Weights of a small GPT-style language model, trained from scratch on English Wikipedia.
Size: 12 layers, width 256, 8 heads of 32 (4 for keys and values), vocabulary 4096, 13.9M parameters.
Each number is 128 + 32 x the weight over its row's rms, rounded and kept within 0 to 255. Layers, rows and columns count from 0. Numbers have three digits each. The size before them is the row's rms in percent of the matrix's.

# gate: layer 8 MLP gate, 1024x256, rms 0.0426, rows 903-969, columns 192-255
# up: layer 8 MLP up, 1024x256, rms 0.0426, rows 903-969, columns 192-255
# down: layer 8 MLP down (transposed), 1024x256, rms 0.0426, rows 903-968, columns 192-255
gate903 096:105111143162116148154111192090109098105165124169091097155100161107080115095167135101157097123102129141190056133114162142128137120145100046151129134127137123123129151111157102136094168116121159
up903 103:071188188199095090141111118146118083170173123109092115143097128112136195127127161131149167110060112117129183172059102200080139150117098090138126104197067150135104142187084126149098121132164060
down903 098:166115148187094112110051176115137130139105123144119103098171141150149119133124147098160150121078139168101179118118117092077115117085102152130079119089176150126176121045150123116126198075141054
gate904 099:131092160101143047143134177104053123116163170099107106209110100126123069126179146051141155178107136188113160099141155109103164118147126128161116085081118100157091128143158155152136124179095183
up904 094:065143105135173037166119196190113148148155097065145144120132119173081158071174128119147120120132163086116137124126103073113148095036120152154078125140152153079127113126152139146115094174182088
down904 098:150160168054143149096175097156112118068165123171105110158113153128109093137186161133138091121098103109097117174134092130119088101097134132095131116142139052064106180141109113146095094181127176
gate905 101:080117098103157115194129150105124152140091110114078093124132130121123158134108135148078108197175137088139118101176105067044163137125170145158120096074155077074142118152121115192165113104127106
up905 103:178138084063167147159186174086151143158108128103132175151111100101156146148134142093163165142153075154079155164119170126134152147146157118105122118196130158119157182121117115104086189108120164
down905 096:091156135198105132132063112090130095109164115102106066110154139123138124131116140110006125147149162118135115093159086152072107124115133164126144074085128142116117086125095143160174116104108106
gate906 098:208108140127146150131088132142102201110104174086149112172135085086114118094076158241139153118138171165049116136147126076106103139134139133118125164084178107119154130119090151135111126117146067
up906 093:127171104086149151122149187117131105063121114132154166138178125075138132165187134094149178103198109134142114092130166113127097151113158143183102130119134159178132134074131146103148145133109114
down906 094:133072128169082111178088161136155121131119114130135135106113134123183150117149144164159168112106124142175143158138076155168085148090138103120154132171116126091152124111123082109128098115155119
gate907 096:124126125151122120124122119171123120120056047123102108136145191068130120123103131107142132155118094126152182152118095155133156119130080155140174186106175157116123168144112136080161095079150129
up907 096:121123124107153149187167126142164121097124159085042143056128150148054171130149082101160136140136172127140173086150116119064132191120125120155141124134138159113135140170105105104125132147079140
down907 095:065106133109135111127143088165143147141105113196150142148167079133093101136113117181137144178118151133129182131098130142130185091036128107166131116179141092098141164127119139103100153131175164
gate908 098:116136103094168144140105098158182177107114125136127139118091118098094173119120112053100141109147151107118110066124114141149112133120156116117097151157083082154127110157154141149184040179109150
up908 095:143120110119084106103116131139155095127116106067114153108139160122123076147036098109098136102127118149089140101110084139139111135118117113139093140139114161152122096094176122198092103131119088
down908 098:106128135135136156140136163154097151102096145132102173113155119060125120073117151094145144129123144133086160108141150147133110171101088112111145153081147115058088174164141146205128156147195113
gate909 097:051127152115144096157136110139075141166192068149122115137106158083154180156139191120137186142117148069083128175155110139132170150154151180149114104098149092174126133163172097142112127175119119
up909 098:185128104191179069077127074169144132122105168134107129144129147097139149171167116171175079124132117073111121143112115127093154116125129104099142155119155120132134110108134117157168164091135146
down909 097:082116068110165152117181143076109114175133132078145201102164181147131193052108078174092134073128152168183170213120102111104072141096143123096156127151132120144121162136086156057125106143079117
gate910 105:077115095169176110138138152147054092154130108064128075155176075208112159144149135128131158160133147129133135102112134130085115174077144110155077109115124125080169169096110112125124095112149147
up910 104:162145171033138162112151114116186171150087093203134147122167153124128124170135092178101146117128168134132115112059092147132116119132089122115132091123159096174124107137177111158137173174167156
down910 104:150139107089096126154181139104159153181131149132115109091119126185083152128145102135088188138117079102117124109152139091101160091167142128088081131051136112065163127140141120165161133160132102
gate911 118:099187140157161167123149153130190129080152105210125082131174110079189104101132121179144104111153126082077125098090141085136122137091156176100150176102134091172133094096157076120083126150164090
up911 105:167063093143099073141093097122107135128093123100146145125108153154115159096165174138112157109102119142207192142175064142154098096096104130195084084168094146124143112161086201148158105110061173
down911 084:173158158138178148066185102094198105062182120204114121125119125119140086139111116174112083120154124099059068115123108120080083162109116183091131156080136129135154049101155085093094137129174080
gate912 108:102091112120182100149170144166056064127158126123078176158127113117127108111134141139142103126148155119131141179171071150094127140130128134115100167130137159098136168150092132135080155147089115
up912 112:099085139169224095087154117123079134138199091130093174062126170129098156045143137111111141120120096124151122111098104155119155109127130137129109154149166097133099170133143168120082099158126142
down912 106:065120084086105136119123119088174105200141160238092193085151147159147151109083136097080118134142120147134106136161079217128088118155194114163119144111123084159171161161127178170123113055147125
gate913 097:103160119195130139124072152102144156125129183107142176179100139074102139098145130143164099115141133170202118093082145161128160094160130108112114104128101076140169147119130147121183088099120096
up913 103:147089098140128111071072093120066132136149086046109175116131124089144101177110125175157130147125137130179165125101095139161171125122164119070159111166155150121141077127152121121146131179143160
down913 104:130161146083153098137069146122103183090105141126123155178118104095110112166115096143168108103123069096130154171138095134161147159128145091091048130124153132130064119164159133076129092141085162
gate914 100:127111064096075087158136159164141107119096108147185097056167130111096169099100156125124070119089139071181150158149155205101163124115099118151113113109118134156087168110109160108152163086142097
up914 101:099134097122079186103144156224085163192154115102125167146165149081124097151172114157148117130103082086131067123126090131123115145121061166100146123077139119117128060122147164106203110078136145
down914 095:076140123157144119113176137169170145134139165135104096156134190126118121137098195084183130098115152131108130141161126134081170218122149115114087170133108128138145120124154119180134131125135164
gate915 101:072119082106167157128157122106178153195149073098154175208118105125084126157128162161147090183205175129135119093156104156113099135132106112106127147153068118161144134165096170169122179160147123
up915 101:153112177094163131138100140111181117096125202177148108051066127141075148101120150117128116129155067174086209151152134102104079138108130093101106150158106159142081134094072080090110099056154145
down915 103:127115146188086121098164089123164124140114122180100156051142049117161155103154118146134155069083122108174096205134105104156112136148100139127120110105200103138127151142148128105138154153126136
gate916 095:081083093089125168134141104099172122164111148156138108130088095125100134129095148120137126096107064139120097142080131140168068157108103102150094124099122139174119105072143062109099080150091135
up916 096:105178101125105145147162039160123110127142147152147150175115110087154122128147151109057043135174052125162134128151146123114102140112138103084135121121108126214115126138135143193102117169150153
down916 096:121158151100193145149087125127100131129129102102151145111068191175150145108122176139131152146137107136052097104072167093136192099161137160114122076095098164175196168163127126120117105164129107
gate917 101:155132114109114125133118141141142065132134144140128107135105139174102098209146109130043142166165123127096123146163161159111108065138155065095101175118157189155126067140121121177040117125113097
up917 095:105095131144112155167141186177119141114116129104141130099146076112100158128176171138150099112060146091079170163152127080126153089095179068126111134172154100105089082091131148140158118148144092
down917 099:083088133143139182183117149089138120081122186173139030132143156106093125140120048184132157069116128080207148148124123142154152127151065171129140116113124072099153121135181177046132124164117145
gate918 100:112130139103112148145137084119164160089152140181083151092105132153172062144100131097069153139115131182115169145151148109106127138148141150065149162164150093105106127132159144164156131100141106
up918 091:112091142129191050129167131188143098124175115100182136085116126106068143153152102099164096104175156121146126114109103137191094120139111143099089108145113127126191096178097218080173100149145120
down918 092:122123149142136155138128108089173116153086198148092168093102175164137104086076114157073169128141113144103125165110149098079160160169179198149122126108149079106067109127160133198135128092152103
gate919 095:122151096099136096133125089092147118091169048139066091076122122200118062116136085149151085127093130104141147127163100128135156078116123113131097112170112193061113201104153142170080107168119106
up919 094:210124093145093126194131109172123161089142109163101095176087156177119094193117126130123053147182194104139186112084112134123184120130136114140069118132107103214176168182131130127099167074196162
down919 101:149191128125153151116063114129134180152112177144118130093087117119188114143134078098082124153067207129174189181159106095160106116102136105124103170083121136109156107126098129155100117124083110
gate920 092:123095092054111134150099093160107149114128129117163096132124117125124094100151131140155111113103116133155149153185071133172119067137144145151077100120129107079174133156098141111077192149173165
up920 096:154043071161157183127139094143105143147170108117161142124053114104070150080184205162156128141133089125122140076132109099136131125126143193129173103165108140119219076121121169083114133100144141
down920 101:158107139148099136116137121158137185134118129077162229162100100138194124185166150166121125140130154123155172123121127131109093093131179154095187136114122152105144136140117128152159140092147158
gate921 093:173120108165077123204110112148178131112137124157138164169163084187139156144148133151089133159119124073146140107101111124162139162107120154112124150149154154084173131187140129125104178118163166
up921 097:164149096111097148172105154151135074149182125191181095165119078154131118136125132115090200129132131113081118083167182088164105116126089110156133193185091139145096150116065112165159136049128145
down921 098:183156159146184123149173096148171100161135033084139088114081090066119125131094126095172079112202114163071158113151197172096079128132080129154143113158141108156117089161140146105118118112128122
gate922 100:104120146068122178090119081167129156146081095104175164129094123115145137149159097123106150129109090118141134131110069159135177125119104128106109167120125143097186135109119148113090100194122163
up922 101:109132144086183194163144161113140157131098169077144167139127132157159075170146115200127107152119151156148134173151063156168172060088133156156165138131109112129080090114142148095123140227166086
down922 104:127121088089140101186122144089128164186133133159144148159154200109172125120116142160138109153148085176146186156171136061177076104182104188138118173097134144168108098121164145107157126137123043
gate923 099:122149130180078095112143087153136131109132122173116089232100137148139135105123176114142139132141121108221112128135149134114101134084097106142176125161162104097124164083115109059147155127154114
up923 098:118198071160168070176139185145129085166136115158185112187088160121152150145101160126150141094150134139164118136140130129107151114140157098121180099129146150107151144143137137081066197154166099
down923 099:123103138135169125108131110140150121143084120171122149116136105115154170119082121136130116124163162143167153139118097136152195158129125126122129095137063164192130131170158048138182115103112144
gate924 097:142115138129072110108133128089177172154120153140149110141152132157135125118170094180080130111159140128101082174136133165123106091091086126096168171160113083138101131093150121156092106139126149
up924 094:140126168180139145130145108128097164102101160100061142159096164112116116084111081076167164100135095113128095145137112160132091144177112147161156113103134120166159137102128094117158171182095101
down924 098:146170134157153137127066063153084139128105126118149091120137178060194143138124125095114137134070132156145112143057155188109158102128128082151154088129141140136106086139146124202120159094146089
gate925 102:196092127139061130070113085105086111094145129168092133162132101111077171137091101152140140125124089172084104199094130108094091093123110054118137128137104149145097162144096135155113182086095141
up925 099:041127102113129055134125100121156138139104126144112129163094066133160157070085092150107149138100093142174126179099121088137197183098073069156133141078179103063194180085098116143096109092164093
down925 101:110131105126057146131169154131143148164115124127139114090169125166100100136084090107124117175152098144108152133187047122093106086071147102100139160091122127150127071116134104160114107079178122
gate926 095:096113154118091151168149097133155158141109144179131101133098150082112182131205154097099116056082144104063119149132162101193087113115058115117096039138081141172145162110084193150135097087147161
up926 098:139157181118129138075146170099130169123111163063158151142111144117103110129106110083102116138117124107054149096085117175179135168138151125152109152140127175149095165087138124125077127096185103
down926 097:101103099092183160129153107132085125096212116104127147127084136122151123167067136152074131105121129132063082105118107160149137137116207147119161122146162160167089033098134185087133142151245112
gate927 103:084142122093180165111083076085161089138082153146113146114139103186114119162136123167134135149118167143101130081208196110106106064096116114149177111101123114137127072136136071121100123136169125
up927 098:151111153133177094118166115168096122134175125115135060173139078167099095084181139126197129199081166086167099186157133103127113176095120121158148086087140139136152130113118173143128160108131128
down927 102:205103134107133140143138109132179123171118146125067083097154098091130135099139055188139191183147079142143149122123164148137103104092065103131121152104128156118150141107127137157146137183106144
gate928 101:155127157116157160145144151126173130129097133186104129160107121147096130167127097117068161110085147118116183116075146035172137081168146093119126111105132112127140106156156145150135080106072116
up928 098:172139192184113144176140147091133141146157099112056119173157157113091150140152080124106103116150113111139124142124147101188169071163154169094114103129136168190133150098174206035110146184101168
down928 098:068138078133142119097093154140144117161138100120110090135120078139085158117141130118073108133154095045111138160224121080152086074059156110126133117104179120123114038152175137143201195159116099
gate929 096:109198099057159194195138080153134169120153130081120132122149076125091162126158147126090158138068117167096134191078061152123181125153109133097147133162148123108121183105120143050034155178165133
up929 089:126110089156083106117072175091088120128139154156157096142098135133125176094137121151136109127119131012068117114159205111123135160114107071152081127121128109144141158147098146128127116142123140
down929 093:085135145090191147093155042149171143108127123143155161144104131110192153107092099125140123102123087119116098112141074117141066089124103182102110127139179144087111069183222141110140121115133108
gate930 090:147147063128095102204063109144082127169149139134133114105113150113114109142118201157097164127151116095152100090124142128204134099126136122111158073096106106101130141136067126143166119093050140
up930 099:157110092125115153123128066210112163137125149126153115116143183129191114151103099154121092127143105157136119086159094173171168169128121141116154126151175156118079093107179118134148137122116066
down930 100:114099174129108163034135089153130095096126154136119135138142101182143150092130105100119098089084098183065169102169096194130126187161152162103111168165121169125111077114164113067111133085143070
gate931 096:092189154088138103147136141130122111135166058102119067144105101120106125091140137129119169145132134160191143137114090221125123142091134107101135080105138121207201123122096095105139150144100167
up931 099:083111153094070129133112193093129148145162073156100099090142133126062189084110137143103165108157167132138095167147126170139153152090094149117101093065160140128109107091118163146142175153145174
down931 097:122107133030121210116137113162107150093076151153101115106132148088126102146138107091098155116084147142062134123122161148136159129122145159124104177172163144165172148128108217075125159110151095
gate932 099:179102100079121181138104143092202115119146134180157098155091131131098167156084183112143096100173166156190107125129136098123185139077096168166084097082113069181071162078092104118148180095116141
up932 097:068143137095131133131091104142204124148137144063075111150110181118100117136106183182115090129106085167120136183105141162136122114150105094070079166156130148116075122125121114088079114121040089
down932 100:130087129113155112143137122134123175126100139170112085069137149118118185176156127097190149093160169149175133189124114109113155161096137111112152079168045090131077196129154090142153132129147166
gate933 113:129102115074088096125147173194164138087145131136168102141143115139105136093127108153042140157136177111123143119112166094162119148155162183124086172129136153141119114127044094181101180120073176
up933 112:129154114147116114095132092033134177146174114131101143059089170137118147125119166129112075156133062207095117125099115150073088074145184082140126143128105167125132136158197133153136086146101156
down933 103:239127138147160151196152112141083131109116144152114158076149106145110145111155140100083132155070140100121122153151142165118181187137137122083119059170127140131086126090103114110136136154121170
gate934 102:127115141115157131130181167086136118161180181101121139128143143182142131150177190040098158192108103149108097124127082117140169100137088138137194091143115157177098099105177151167085119155120138
up934 105:167148111156168130174143129075143150162136082195116165135036143150077188119166100176159180089128153149135092079140125148163110155205136144135154119115135101082130119099158138173170101111117136
down934 104:119143112115136130147151142090143086136106157147156166135106180156162169151128135091168154101098125124206072120157093113138096144182086094154100090110090099200179079101093088116095097104114099
gate935 097:112129162102158131117115105107119180167105076097112128109109152176113113168097120090149095114136131185158174124150163058106147132107122175143106132108131103121114170115134144192131099109176156
up935 096:060148057165118134142099114126111104108134191128134141161171131144126104166131080168090151093146153162122101106179104188134141093091193110151117141159147183122065142122123185161139073075153113
down935 097:092160154130120091206162110145129155140108072136116135147093119117139140149155103104133156111135171142159133132133150101171132150164089129155111148148128102231142157105063140147161065081092105
gate936 098:142092105183190123140093101149077132119069111122141095114121137086119143091128149135122096132131104152166126114139076201210142169127062135123133126062144118105136160171093164118138104127151130
up936 108:153173166193150186117140127130171094184172127068132147115074182105132136127145122072139119131150155114167093155109123147151113070103158150149142088106100072090136199157143176147114077143153088
down936 105:147136165140130116124114085178085111139089098099202131117175179128112120137148112138168117137208130105085138112091116115132115145137171158082141110102140115090109108129174140136173135118161063
gate937 092:100086111156133129118095136132158137155095153101081125113098181191149126211080173155101099092116112128071177130130128110133103127090083122137074186160122177096101156141143183145155153091159095
up937 086:143106118144119124138107102198133155123111104110098162126112087110102181075132086158129115128108043103154155148109111097218104102114148164137152085140218089122126123178081122140130117112115132
down937 096:103172195118134105121174143105057149107163184115070172096113109111114165127054121158148129134088187144154061122114141101069129153151118142118122107122164146104084119080126113155157115143138086
gate938 095:155112099137136112113135201135148064137164159123155110141091139158137101133091135138154130150130157168102129132114135071144108106218081133143133099151144100137081179122144081125075181179114111
up938 094:143076192123053172145149089113100177176076177059176110152202121153124117150137098108117109175170087115116102126056151112131078143120118121180098101151127122184082146169123114135149116160122149
down938 094:145138133154134093118105182107158094140176082135092132172102126150083159135133143116123090106095111124144141104090082107111039163139136227151116089173108143103176180159154073126054121192134103
gate939 098:168112175094091175105083118066076130160142133141071145124104120152126148072100165084165152074115173091095089118141082113174095154098124112171097139094238129116152126080163104113150096085086092
up939 096:104136054072129190156105089064164118105200165155140180132144107138088104105142172103132124123088126085119101109180185157190079085152155141213148170109136123097173126116141123138183124107142142
down939 098:110098096151135122135086137163172065117111137164112146065088107140149157193107099118121106142129169142173179134106188165110089093133188090168162123136101110161155086104108167130174148158136211
gate940 109:135144060178092084090143103138135146138149141124104090111154177113114151131079140149057186104190069110141166135153130122185185141191174122102101138127176119128117149199138122135090120106153150
up940 098:099166121135091117115135112150117165117100139105127175130138150161130111120100155176112153084104100202118156136143156083147123120169137125103097090168110205089145145133111064170147171138122142
down940 099:083105098137119121116181141127153108119116106102182156141113095111097110110112202109143153117117149164164144143124098096143163168152159077085161116164080137114111106121106136117179108155157145
gate941 095:109153119126192085126196083084133108189108143080041133170143130138113181096110172163116103149169123126171146110127190118161108147092142114171169163104125150112157154162154188132091107137174180
up941 102:144168126153126135049100107101141131198150103083104186133168113143084188106163175139144117171107145109171110131176143176103117104111099125142210085187121183119145144129100195146154167122085082
down941 100:141075115076093126106145114177106121170167152123075056135065100118126159071099085135197143168085145132203133095177121128123149085153127118118099113144121090067128147118107151094152096133142139
gate942 096:124118133128142120133127110135159131123124128105137087139179163167122172147126145159117122097143114131139132130140149145136165113097139112082128126142211110149127195136164173154168127094110099
up942 101:156165099196133131129195164092149059132118144119129164107140137181090155120092144118101126145080154112126071115140096190158115125168103093135117160110116109138124106190077159183061132100159151
down942 102:176140190176085108109149118175142062159060110118107116097100142183097126117177182123144122105130085179150095146229082185089113172142213115120145116172131112212133147178113150121168143109086155
gate943 099:100143120116109093166061137102064136133082094123156103111168128077131135145120112106157104018142138098130150106125135091102131088124205158183106145134122162142157160157093143175119129139113117
up943 100:166174188108152125112138153130189179128141099120053125118132101067131146125070123137120083098107144146105105154146130172165120136098140151096165146083164132093129137128132158107062116163107079
down943 097:114113162074181134108112037166150176089187160117070074129150125148129158105136110145129162164107165075117120118138160167082132188124116179085158116078192114197123040159105118123163085092050155
gate944 095:122096114112125115173114124141109118068160131181176159108114116070187097117145082105137100156097098101081115135144060136128087069145080093158117138148114101121114081149075115080105089175141094
up944 098:136195146141152138119140129146150154136130164160163121141183087212142112125140072171111122118155090203133149097172169118107125111139151086128150107144168051089158112120052078156106091152140115
down944 098:088058138127122143131109137131104154151075126166097141163105158134106150106122106145139120108107128145162110144141146190102192098164159181089075175178142179194123139084147137070086163158105152
gate945 095:088079149148157110135155110200076110122146166164138123087121155137093097099042136108094113094138113143183122113105129111131131100078154107183184119102171092119113142073080061057079114154073147
up945 091:090116146158148142119135125102141150056107123153194111109125053140118132098152137174082154113094147116046133163099100118155104137128151079204138113102150106181066112152142112128115071120133160
down945 096:100170137120060181148133104170153131154126134137122195171116157087191129104131105159154092137162123156170096172151134111128092132216064149079162111119155110097153126123148106156136107128189086
gate946 097:110135115099054152120140139121149140159128059120129161138128121140132126113115091142086135199106152109134137158098099108157158123151122151193187065165162155131148110114089118153084087122120152
up946 109:145100132162139174139137104125146124092171115201123085064111196169141144117146112163159131121128085155120139182150133093154158133143063139151126130121138153099171137094157191161091120096105105
down946 107:091094161068103127201140154126123124135151207137113101108226153104127139106147103185121114039169117145169126159068176115098135111103050094152164155139103149120138153176105146186119125132134116
gate947 100:147083124121136110087105140058129119128155091100124114190107112163155146156157110111112153134117111082149115129145148082120132129163137071096161141040092059156140134145165140168194134145168072
up947 100:080125145128110157085140104110146108098132135135113176154099112187105113166102141043143134163042118144091104148129118162157171153141098066126123123167138157102141140111161121117119109105134136
down947 100:154124159085149089111153168072126088180072146144158085100163163094118111178128119175131130158084158124177084139117167117178092150132178153063114156122068105123135172127142129105086115183141185
gate948 094:162122112110176087113101120112167127124075126114103202095126160184135147117108122135142127114123118091192069120139165109201128181174149150146151125100143090168081082182121121204134125134164177
up948 088:124101118103132112115171110107144152064160145122106211121114186138127112123154147092147122124109105168090171211123192102108137113140090139133144151117177161197152123196095114147154117122096156
down948 093:127078135097141141128135111122168157217065086142107135114119105153165095146162194112212108137145111126182124072107138103118145158110110124087203107092147071114175113147140095110113129149112074
gate949 106:154121140166174124125148106170161145127173155096090168166110125131098151108148099157117146116081123094105131124135135143121117057133121129174108149171099100157121171148099134117157129179091122
up949 104:109140095085142173117126110131200182195162055159089184107114109121165138132086149150144087119139080114116082154145135144120141128093111105149105155142116120091125151222114090113149056119157141
down949 104:136110141161128193117144131158125130119078111144111086159099141143130124174128173177140190126095118067138160125110143156135118162065128053169079082080072146181110122141161126088143103094090083
gate950 099:115122088153114185089106093120156073119102148104140122153146123099087100128122101113161088139097184143157149138143136060176095118155122133152170111148149150151070118090142154154172081146067119
up950 095:198145135116164116131120171184103076099182062141118123143107139123125142175077154169169083068132126115132080103132143088135133129176146147129107136096085145127123170130131113088060073112079123
down950 096:123152153078166165152106149044050162088134133124143119152185100138147103132107128123058165124092089134084129058121105126126134158140140118126148166114103122141192154147138191133122112112126145
gate951 101:089125158101085154114140072081143190107152134140138112067142113101092157113111121166064160172139137166151074077175150116106115151126139106152160122140132178105117131097078098152137118142167161
up951 098:132118132151190140111117120113084158137145105133154098145170110152118097162143150086084115121103108133125079087093152142088171134113127131105176119076066130129224093151157079133135110157105148
down951 098:134110164142124172134128134115121119149087100179103124192153138139156169072138119125157168107120116160174149096111199081148141113143142161153115106171126122233183133124118092114094106151088181
gate952 099:050042182152092137106096124130155135168113141142104095183140150119161153127132063109129118129102148153124151148082156096109156081127122109139128147095168095154171136150136137119122069083172095
up952 101:111137093116069086125212097098157190125100110127103072104151102113203164121117139150118143135137115118107193092136172081109113184142107121124165181119112066146147137143103108119150138082131212
down952 104:160132099176107106058184128109171132143137130113108187100138132141179147110153083156144145127125155169162106160099151120123096162185122114154148118146107124173082161155087102146176088103121138
gate953 103:089190092152154145122165116109117169144181101114112126162136163095115143123104145150123154106109128121204076081144097143133131139116146105145123141139119120116172187128120130125151147134153081
up953 107:126100113119140174162106153117166115114132147137100169129106179132158128154163101138077104105144150119125115143105101133117066163127131138113130114094134095097105133168072085080187089114100148
down953 103:142182171144156135135118112117174089109108150190105186106136179115094120153095122165121138157089137175139175184152130117091138151138142095167152136098114065122074075175133158136130134100107181
gate954 099:131148139190095080169098155094096120161100094166111098162127153109177135138174115101113164175170134105075094119144128138134136142073142087095136092124115125154119124159135123128101190117092099
up954 098:141108136153116164102102173133132102153095127171131131139142162116123090152086120127121106124173111117154145179123120145158103105125122162119174186133141137150114152150086138151094160143117108
down954 102:082150106116122172117206175077106147105193183135138181119111140140126113065124092187118171088104074146122140126143116162131102065077141164189162127173127076133082119107137144103131093126166123
gate955 099:169132111149099111123035139155068132163135114127137146131153096142124195088183164158153146115131124115131131074129086165143129151079096112137134141182118070107109157126065141078092132090103134
up955 105:141190122095112166162097106124133119116139119168086098114122128141134159145150138217144119093070142145138111100162101108115115166115082119152127136171114107093193172169111145117147112035123085
down955 106:090150193170112135161115194079135114165202117116130094113180135152139126120087145148172122140098119193100149081187145081154123112108113132164101178150129092133134129132166122073141178053127107
gate956 109:062087119159142031135124174074162137139165165100085124181100071161151109064165180076131121150198113163111054155146097125163122140119137088123125163113113088164121112148128136094151134182181142
up956 110:112060110146230092084111166101127178090108129122166075164140085153136105106169142108131160082115115147096130134183104158136077161137106088148081107132075138174156133115109119145107095120144117
down956 106:148097174149103081130186134174172098141115110102070074180095153184126109063138083101099147132119141135128074148109162074168118117118102121104103069145103124171173163139131089142051133162145105
gate957 095:115133155128194112116117130087095124172147181224119071150158145152103145086166149108102132133075153176101098095148111110128099128100166176089141144111092132160120082195156101093103105134159127
up957 100:087121109087118067129175144094093151178117119159127159162122138158118154112106148096105153086138147098104141074150089106102107121149165120113152103089185166153166109081172150122122155047076105
down957 099:099131126086128191151130135140085130161119097149130144128133126178179072130111197090055134114109140132097102141124071099149113121121107138151156134072154160168163134130138156132123100095160043
gate958 110:097080139060128150147172120166133099153169121143104114118140127106123163104192115148179158133152151159105099148152140111142129157123128134163159135040118144104111141122097102124183128114156111
up958 097:116131124124092107146186096079168049139115102118119177078076127161163164111131130167147169100132190166135120081137079100102111127105138093110109102111097174129108133155098156175144192131173096
down958 099:136136134142140120148081158095163138118039119125105111136157132180114118132161128121111186175105149172099071133140129106106113183120108113162098122144100136078209165155158121150103142138086169
gate959 102:086130135104187104130123168120131151167166159076160083098095107098171129151118145158080122155136196123075102117148096117151138142123116154056145153156095132166110136168154121157087213116116152
up959 099:101149105180109045162074142156097094186100109112192116154166101141137153095105127101106121134134167131131109086152033117151100127118163154077095129113162085201092183126166075139139150105060063
down959 099:112091086160097115142097153127202201083165105144132143147132138091116102123117127134082138152112068148112142172129170083128173119154071107127134185153109175107130128100153173089143171110195135
gate960 108:149100160155144038149068100147115171119143124044092073156121159164127138121160153099121160174156111183172124066196130166110149110081108112119087143200041110092091142109101143153154183105096185
up960 094:046127139126123147117122152107106163142162180175057114102183128154110130077134151103184202117091182176167085082131157170103079136123137172098102105162116068091116161139106081120098158110122120
down960 098:075197150114114165173119154078140102148146152104146136040141122148126130064124158144156154178122149104185105168153149148121125105091108119093138134137157100143187120141167164160113138101173156
gate961 103:140049106167131072100108140078155103134115163092124110170173233130105173100120107132080133115117174102120106134112126098155161124139156174124148175115117118149156078089163224171159103179109130
up961 102:113116106099102110158102169125142155087162157121160134132055135150090124117103119187080126145123098174087080151172124058099115112069123149132146193086138094088134105109107118189115069092123164
down961 102:112150136086195147148083182145098127111137162154133158123125120129151132124152151163157191102110119163091147101172172135110149057037127085166069133134119110098106187092120083098115131101140129
gate962 101:164094119162151158119134110171131151150149169131124126146211133147110111132104143076088103117060127079114113151124159152137137072154097150132050098123148125120110175139067129098102130174083088
up962 099:133163035093108119098093087091113142132083090132056114039178173162161131120086144096149159136182126157140097188143173177172097120142150135115127151140115111092097120135167129081113133133206131
down962 102:106141149089123081135166135047124150143156118182097139122120145129130107131103147164160139162154100135157129135126123144070185114113180132096114171123060121165171154120191099099105117158187109
gate963 105:127098098153143143098160084168099122138112138133141113088175160084164107129164099116113159164139117110142128174115171149161145097101078118173117119149176103164113172164107145126101102094148122
up963 103:085200075087102141143107151142129109123118120096147098097174166129103109107175111145127103106096124170079123056171144114137122114158060170104108099099124154172175129136071126165091115184079072
down963 104:084134134116180149133116131113124146114159086084181046120134129146096099178116148118137167120147155141109096076076198082132177073144083176148165119110072182150138148056136094121115133121153139
gate964 090:139103146130114135138137126057180108135145129078113122119107106140103084133124179093073183150156190139114193187100093122188146109150118057074107136104139152167191105113100144201110120094170147
up964 095:119138142059097145076124152100125153112159131115123168156090121083088118134110085142111118124136147090123071164146149152106140134190080108150116156144161165129156146083136124099118140134154123
down964 096:076119125123047105088089132078125145110194121091175134143094102107102146133099124135125120160182174151128100130163150144144157105137132084140141120053144132125150118107147146230106163132170145
gate965 107:135100200080093112138104093136121139135091125122156138142151213048100144162157135098160181101134147120154097156098112159139077111097083126109172104120160085173084122102066133140099123152141111
up965 111:126156105140134173146144109164132141090095130123136115178147126105134098067077153136111093119126114108071151182161129138158158149101169144182090173136021168138155108133159127093086134097145173
down965 106:112130129128132113118171128152148121183076129124145187171076186117156136152154169113178117173096108120100091137149137152209103158120127158134093094150116091158094140114177116132093124100117113
gate966 102:073068073130158084091111126163130179141171099124155129168109067112108111135151120159102124146131135166094098120124120126156104095092086121148117188088084101145132123124142076181126143132124109
up966 092:158157150111173055113138108128214112166220093111106058118152150123137070061082191126099109151149146145114092079138104072084163117094134104062099148110094072150208141114109163100102149172100091
down966 101:163083145179124122112137079114093119091121108137141112128098124130172159103139171126127136111101136115122135106145151125234139128156117152120113091117125111144100133179097106171094122130170120
gate967 091:086093141134108215171090078165098218128180099135160115162120145132129134129169104134116122115092086092085164143131108139101114156094177142137097173135123124167167150162125164152197161130163208
up967 092:129134123124151081137065142103138133102113054139124110115156128103154152160148113092141072145195121084159155060115142150083135160140145141093182157144083149105177104079126095131115181124123122
down967 093:090111087100089125153141064167132143117136221166142175156095068151140163107170143110128169113092092127119105111106112136064154097105091097188102081121196141091135154172132090108151130079194181
gate968 093:130089114167172183119117123133131054117122145142066122144122131197134102098105068066074103108097119111155136083160112155139179115075111098137132098116100155090095093123097114118130147128189112
up968 098:095182132092119112098101152120195130103121088086145116096109129042129092166124107109130128148168182121137119152175132095122100106126133125143120129186072118118171150201114074176141134070067144
down968 102:206137069125123142094144116131177128153145168110150068136146138039142183161134126076163154121084102172061177166126087072114170088104104068212135118114106161122191140144164136165155144089117131
gate969 097:156098136151131097094141162137168115154120116127112111203068105085076159164133120112133143123141127098057154102192195141168137147064070105161155109072112084127124101128104151140158147134092135
up969 098:104112052160119079139146112163182127103168137155179158131165119138120064128126064126128115163118177148170109090091128044135144143113109115153113117109162089098099122108118137149146083151093184